Each number is 500 + 50 x the weight over its row's rms, rounded and kept within 0 to 999. Layers, rows and columns count from 0. Numbers have three digits each. The size before them is the row's rms in percent of the matrix's.

# layer 6 attention key, 192x192, rms 0.0494, rows 97-164, columns 0-95
098:542521450423542471524483607501592483489531473466521496531494516476486539484554503515483406433509561576451456469513486522515476566494469468484545362485537416391391507511465493513495440562436433397523515496475541378436503495587508427519446431443494507516576465467597461472478598501465501454
106:580509492546431537501516570447559448547550524469541475545539448501501508512576467572385417444496498513540567487516502469708570409423486506422432458530505384446478507442523476466558529543587428495452386449502518412522446532410538506602463596490555452465523527414518474495504559535534465572
142:581470459466449519470485491439633567497547478473587490475488462487552578483582511442433409424537441513532477517536499547541609443390510540444606526531526485471521450464506520443524509499553424521475373495487491401450519502461511523587484473500446467477514462496568461489520458533486480471
149:425575489589506522472555481477377485430511512578453497511552544541463443521493468636515572605483494474476481452467466457468395512545519495608436502505437563528514537501471500595432523475489536521493609466500488630514514464566430476360535502553516466458412470561442527550472496471505521503
126:439511429644525496505536502509460547516455455523567540539498489551482402501514493631515549496445429507523420561475493504434392488535511513520477501498468524438545457530486474502449533493635456432470589513528431606471579507518448471460527506546536416410491433576487531498416478530536484552
119:469555463527524566469513516490366406502547407578605512502467492559446399510532518580447552600488486497566536578534489484567404454500497513542485508527478502550506493444516495509549484459489452509453482481540521587579467553551528535412530630574535475451506456559471522543406523458626486591
132:543369532432504464530396533509538496519482507404529513499495476417564499483464578368492432472490479501513553513510528510553586507437489533443514511456597484466453529492522558430487494538561506486526381537499480358471529568425536525600509514443461543592473508488526499438614550539466487494
103:463484455505502575556459514542402424533508421572538547495453491512470476538430528513445526605525479527500553534588544456498464511502469535545417576482589521497411533484598616453522504490580522479511463580553479527430486595481533520475544613472522529492462476587428495524432546430509509497
156:553452533441508437520481482532599536548468569406428484489465483467553528469485487352508481360495504484445479441522517535429619582495470515416535461510506485438466538513516478469404525504474559497522458550480478369523553496460495521576502432482433573591518509431529495455597497554457486474
131:463493548516424549459503449448468456527622510577542484500453484526459466503568464533460538542558455487543572539468480461561495370427595566489476524554457536545548531440572521527553488470524520547495565527603564514561460529540523506471483626533520446426497475529426485583510517465587426616
146:442576469513547561533462570526382429517514418545529604522511511515409491532429441540508542585532515593481500480542552415446426481547417522581453531503542562505449465469599541531496519468517481457528503510497450580449492556459557504491559551522539487485451475646499510502398510434544528513
107:477476529535397476439591414465545474596506537502510422454401468524518466503633566516463462463559452479491525559452488542584523403453582490456516480573461503461552517505502448520530461486455487566480504488574550451518524501500488499439478514538505477439485426441519465602549554515493407549
147:426554511489517551519465537473432465497562462535551596537488507512427457539442481528512503570562527582527472486511510439471449451493475518599467528505521527494436470424509581487510539463527486458460515584509486524460513554432522526484553616495527483478447458609477520488360482441562520590
179:586445537511484421500489452533549579466471576450441447470602529440566530488502518454526470461536499445457522484481478550524532549530476500460561453451467527457546537515467433462449546558464497517528534437449484458487498437557448476568408421474491517530504592431501502434537497576422500426
121:554460526533491454472583465547605519533427550461431455473434497531593497449586502495542463472473455414509518454491494576504535505522571497447596518482473497483580455498486383548479454553476519533486583451558498462574517458529456418451406418521526441499530499427544453555587525599462477469
090:534489472483499547502456483419465513442589449520548505535608531456359532543422447442475512594518513533504481552524501409481472515500398461573498520485564447519436579558574590454499557480560469430496418497438480501459397495488519562624522573503477574522447455538445515455445425426522497463
155:540457544507454417481478364505611521491518595458484389477524514448525518500538528473511457471588494434438530546457485561575525469480478486470566426496425490476559548502527470468460601575460542537520504445521515421486536441570430458541417482511473500462481511400532482547525490554428450493
099:517533448462511485495597544508487456505448526488471466436466438519534519459615590596462499551499492482538552466456485557555477463518526564474437493576362526537510570485529365512474460576455550521463506486562485549539571485516500469415430476522537432403559526425477505568504563541482508473
094:437486490469529482465547513517482517476546456516530460438453532518565474489564566630531559568615476566406470469497502534551476472585579468581425466541470478479552429454411462446493452430534535470466497542557505576497532510438540521460525511506504557517438430457572508493466496495543469569
095:523427430471404481515501420488586503512575507532509537501477485499520479520551478542590475440434575548433488429580574529535550434504576505542541473520546489485590372444539534504442453509500580426518454514552540525349458542548514478490489507520452575512609443450594542454459531527533531524
099:495462477528528514505468471505447480521408432465638500520567559515532518530476486576567481552534465537448422480517516599473525504561457509538581448459520460471552462499532488527454529481467478571469537503475451515553500452447524499569508527422536602436555477530642453526411478434427561565
097:523501477549490515565465483534454560475478445515503547527597576479434500537442540516484487485564528521470413476544431570432423547444434546609557471554583568348461513479519534406551532422463538539490537453512486557489392455512530604587512518495490519641460464564474482377439455514465538454
095:506424439494499495524492469679486364535505510539497513533515494533537405480536543468356498539543643546539520529517561442513485520592537480439520524505497521526550480473506640493512534457490456415536448454435507511488475563503468457468451588509434497513596408506526535497439547476488486473
091:449491480484486451493550538451524426557482550566389520473315464536531592480557468518494455474520475508454553506464519560537557445519525445466468500457428404538522469506509529458511505506472531548501517496527510379527642527479428424480506516490502433434503518485574499513518579513488453533
090:520477595552391508530486480531477561516473557466490461503533565483555466545525462529495538449607490549538523392525498446502560398470519539446572501473489583387607446381480384430552520499468540451496561495467652524519478466561530455429436509499474439548548529469517518432494422549501458549
098:534519474408520454465534563481486607505465543451485484475406511476574494509570478650536449492490437484522612432487533514554540466491586463471457456520403467500605518435471427477476450581490447515485547555446573553514544452480526489440461459451503534438544651418548508532556491534486452514
089:461515358478536535470550510551532378615478514513449468453466441506506490495607555557444510508359565503614454497469503466507536508531520554418516475516525457613563410497552423568557462514571568526428465444500471506500499498529411465544507484596501473468506439486514542539563566557515491420
097:494501481489508507472521515587506472524555512610499450447472418418456535489467596563416602578422492456522394543446398524501515586535498520468472509585440463563477592567460412458496464516619508579486502429614466489558543491544446502475484470607514493478509512515414504528474550473492480467
084:516473492504474466496487493460495568526419467495456504488542512532510514506533517385522508550445528488538487539420528486542434558514478390520625514505580468563503566566510581504539508400500529485472393511453501469481488504485503594587592542427557515576427390548538483436580505463532544470
085:478520474488531483528553577521521425494480540464414526479452531460457581476517470484523501470359584516476545520479441460508445551550519484473397505452525424571456492542527401615438510541553484418499437501414446460453582532492498435465530487563458505489468529450557516601569578506438504448
089:518501553556467474529487485646454420532535524493552467489491480514550476508486641510375603538618496481532457506502470489496489517531511511452439503579420548439479594462469416404560512500550524485494547462563502532540519475531406488498497584501490478539525586504431535412483486485433473540
094:471423512522473463450522507620504428557424468461336488469427492518455489485588529518427556464375574523545494541492471479507500556549592424438456518524477474674483479461510465624542515543596489558468497433423452520517574534519418447497492508467495415495530545517514542567514605493490531493
083:469442430428492519491471461559493459513512542562450536434503471487464525437593559446471540498631417490504527455451469549477537494531448525507481522457448505522527550485477527506474619534479595438445551453487493458553649456537555432415415507586434450514503536489458584441528509511548449529
093:564499519536465482499489453466552628435462535550529490515565552469540549529354425361514438515571340452556412521483468563514491489472502526550643470535538497413532517598506498467488463490480576527502517473493490476527431457500517519651460467523510493515532393547517501404514389493510442552
085:506469615545407491563512413454516549518606473518527491577527547499514436514517426543604468320622497523398545455539542474487591400482496499512517480428486481354532438463526532480509560445448524411534513538507592510439471511492566509462463529502481549515543530487486467342467447523546465571
094:473537517514468492578539480484528372479539449469561446529546477510471547525463541568504465411468613537448460560489516426427594535468490524490344540467518487456442525520537592530440530487513429410488549495602483499434461568550525481430561494525507554483508596580409459511466542558473486524
086:483374508546465442482465495456464496492480501393420533535441534539484539458491409638543482451539496479424598530510463525539566452494515391501490507451504445498573427492498579510484519509455475501540533572484545466483572483508554387493552566493478535464528583434529431523518481458489461587
092:464528561418484525453455510596489562464604485442586496546555576504513454565533465476599529451483515481462485450478532452487503408518577492611540487460569411549524423391448545595419481504533465410494428533428524510479477555435585499459530480558482585544539471494549540500496465475546528586
099:531592468476487452476592516512538556518464538491481513490501467471521415469576515586502512514572431487609514412462505549534488465520571533483602483508426521482564516486450461467568424500477551472468544473517587488556500421510486474350394474599512484446528569419581559582535538559570461525
098:508479581457454492457514569421512491429491518438483506453559524512455527545454423554644458459428482496448547467508464494446565369376510541481486539425523499492551387515501542528424416593440476531503480535435490503503482451483588480520515476549536550452474466522533512558530404485478522543
095:496552505499459507462612463448557508497518542578447422530484407466531550517474406410490527488552434535517561494459532522525533540578564435545527485405435470560421523621547475515560484533442499473557480544468531462518568510468461382492475456572534461448547442415563544540488573544571488529
086:506542410545487512530578537434442593449428444560491547439505481499436595553523468534482478584517457478460531497484453573510514547489447554595537490529501470450489539555520366500459477482414492608541576460503503520568471442545434566584511454502569446479447451517524442520475479505387595463
097:511384595539487476490479550525540512530430526413437505476473555527528520489480420530544498405400574461516530545497466455430513560427541504483425524447489484531494436474474442517502542539584456591485503455455494485591502496467548460453519474473492449526427601534583481525649531480471501542
087:538517503489512465549525517515534480504481527478482471542467486553512445490528471589492438490534584467541529404505550392449629392464537539448550546505467477512617469461479456472484464543451474493455604510496627548462491487564459477455511468461522467458485603487505561540520445572485400570
096:536522529526531549425528508617426582520427478521543463424558576497511463475545561403519540551552435465494485551484407564515373589660479554507522546537459522535534544523426339513481546498466495545521557465570409564579460468444518588491496420488468460535536429573496494511473449415469523499
093:547490421489462491557456480483480415535526415482526541541528441537469508439559357523507397415492583534467536460595557428496519461507517500463473581446602548506493426482560506477497491492424489424616446493475528554394425551536473453520518531522508539478599403507552490517439506525516522479
093:534458555489535499583429502484500414503543426478548531539482555521562479503540492595532412378519594565457504537593549470474533408498489448460473505458558523418569425448560550479507531411480499400562514592513567516412472538477584553554509554467486518507559553566566536398429441504481510504
101:461470420413535495454554563441515478398516519518385517479458431503503510438574476512438457518541486471491571445470477460469514489370583480443421565457542509509498548495479536432481485606413531517546462524492462450565508468548465447484556507501516456521515583470507544553601590485559439529
088:508523598588460439532440454374596538467479597518475486513438469487511491524404519423543466406523439539533643462474485544479537423361538463461553482520462470500445494525471510455512515473455554558497533570517566472427528449470471406540511518514487511497496591435424469458540459509494412526
091:492470528469515491535459492479438562494582438479546525534571512494478502482499435559571412403659473521397531493550517512503506426475457470534466474451514532389601477359488517389512496466403473461559543588521532557441495498470527522542488560480584579450533483422518504388436422557552454563
093:471486525460487519510511482661478509448517554545567408500559496477518437546445579570480519574513512450530454502540490413467531471621486555522473481569431557471525557458510436465511482506494497443507489420553501567482398512518527505462472470576449607583492443584432544446412417498507441535
084:489491525549432506502462389389523543467616455458589473580573516485540551518468367507581478470589452541486545542550565435498505418532465515522506515490570513402529467453520549476434554482436451403539517537586501475499436554434538455523465535420508481509536523490425452415457399527529427499
103:511519574508554480528473494419484517436527472476560564552543611516512463473520467467540528401567539509376452477509481507481485491431493443548466498449554484368489421477442629471457518427440448504534475566416492514456406517438572554497556527407523565556509452537547474443458516497488546544
090:519564577559471469496517515497518572471484544520487476464466469511528452504516518465439586482590358515576517450435471556472492462475552534482478488495432459496468516517383387483538476526543491601465537521502556435568613473520467474469425482530533418495451616438454484468514521502485446506
091:487544518496449527515503527509475571389502591600581471518545453463478491520415564503501494557504415521538396414476418549488506476527503508527610470526506536510559618508421414474549530511515533486448517456530535549504385453510508520477442441643506483588396465490444537438486429514527488583
098:538437578434476492540462444466485505436551473445494493582510538536522511499460430516613413376532541478476580461566522454480569413474431482391462490432533533455572379394491528488503492528455449426541487566495584565427413551502608441542463532539539586518560577494484472413523374497465511520
084:508476454434547536463516495571499417565474492537504462494508474483433488459549591420461537608398541489539446575495492450486511539537519521528554468456558475656526498593510581534489465474519499535445364439412461472429514512521497522562544475539500472522488355508531586557563584421557600482
086:469509451533488514489413521532494560504511534506553532507607493406477494585394641485511582558584408444477466493396409590550427548499468523549621435537486478445507567559499529434496497428485601472472517562526504410475481410512511565532483486506568580520381451498558483383433465430466490568
093:534556550513492486495553536527548438445470596505459485476457407456457536518510530619522482478542513507511531433463456483496574462487474577452403505544419570529551523488471413509482464644489579460488579476512520520535544465528447379374453456630551466461560545457536522603532469569519494540
094:494519464435483555464518618493473490493414500453473471461507507453521504541478460542440478590364536497578538505485451471491530557454500543498452469481512495672494603544510434585562481549517417619446451461467544504572474473521515478505523482530461559505506587482498513556652548491487518462
082:497491500555566539490446499539480444552437460501581463456549531483541509556447483437420483664391550589557422546491537456491454619508474489527555454518553520559465543616515515450548517448598478498508416441502498501449449475539428515586513579506467461563485454527403451493492539527463538443
094:462472465579549517459467405558479528491515479510467490575546587513528496482491522413489557480570475477490439547520540531403479536525533508550506439470519419426553465519444656497490531469415499453560540597515426385547517540502527539532499524415458522527407452559511456429402514446545471595
099:529477504491566539578441433563466489462522445483525522524596619508514520457545444461530491511577490539496441536539534535546424474547514478506590507502528545360525485478556596450445594443465504453555457503509484573477451512522550514540499586471497520545635397460548469466473385511483585434
102:515471437459474498499572457490482496462553546522498501523503470537543516497529416564522434552597494409419612466468530449479551426522601451469570515482462536483610426506512536470466452580345526457547569548449528554508463497539490384475474468470495532428533437444558551591475466533521461584
093:462522428514547492470545549481512403546475513463484482494487438507473466464505507481452490569355568426500547541509537438490451513540450445438515476479535427711499559460564547616531510503536423493454508447479449458461454558458446467455541496538487506459415483531535576601456630552497552480
094:490567418458636478529581577584502434419576454572616503526535510480508538425643513576470490524564520508470496506473506496438493479555472487564415472514482500427520463492434556475459497402453467403557477520574512564486571528501477532397512482489403517459547576511500547555416558556529474451
084:472468521590465434485430431513500538536482517455462465547453582506550523494454518490479583465566466551496406544454519528485518586465480561472497497481466471452524460546472458588525551484528530476473572494487470462500621468510477448473426509505518413490470606524519428455478517488485489546
092:408467501483510548466542508417509480490522537500423523477514405516519427475493504399488589530434547417533526559508464496562479604548530395449507464474572501596405573577540558551555547495488496533527473527524495481466424524510486445478538525507473438522444488515527536503497598538552503406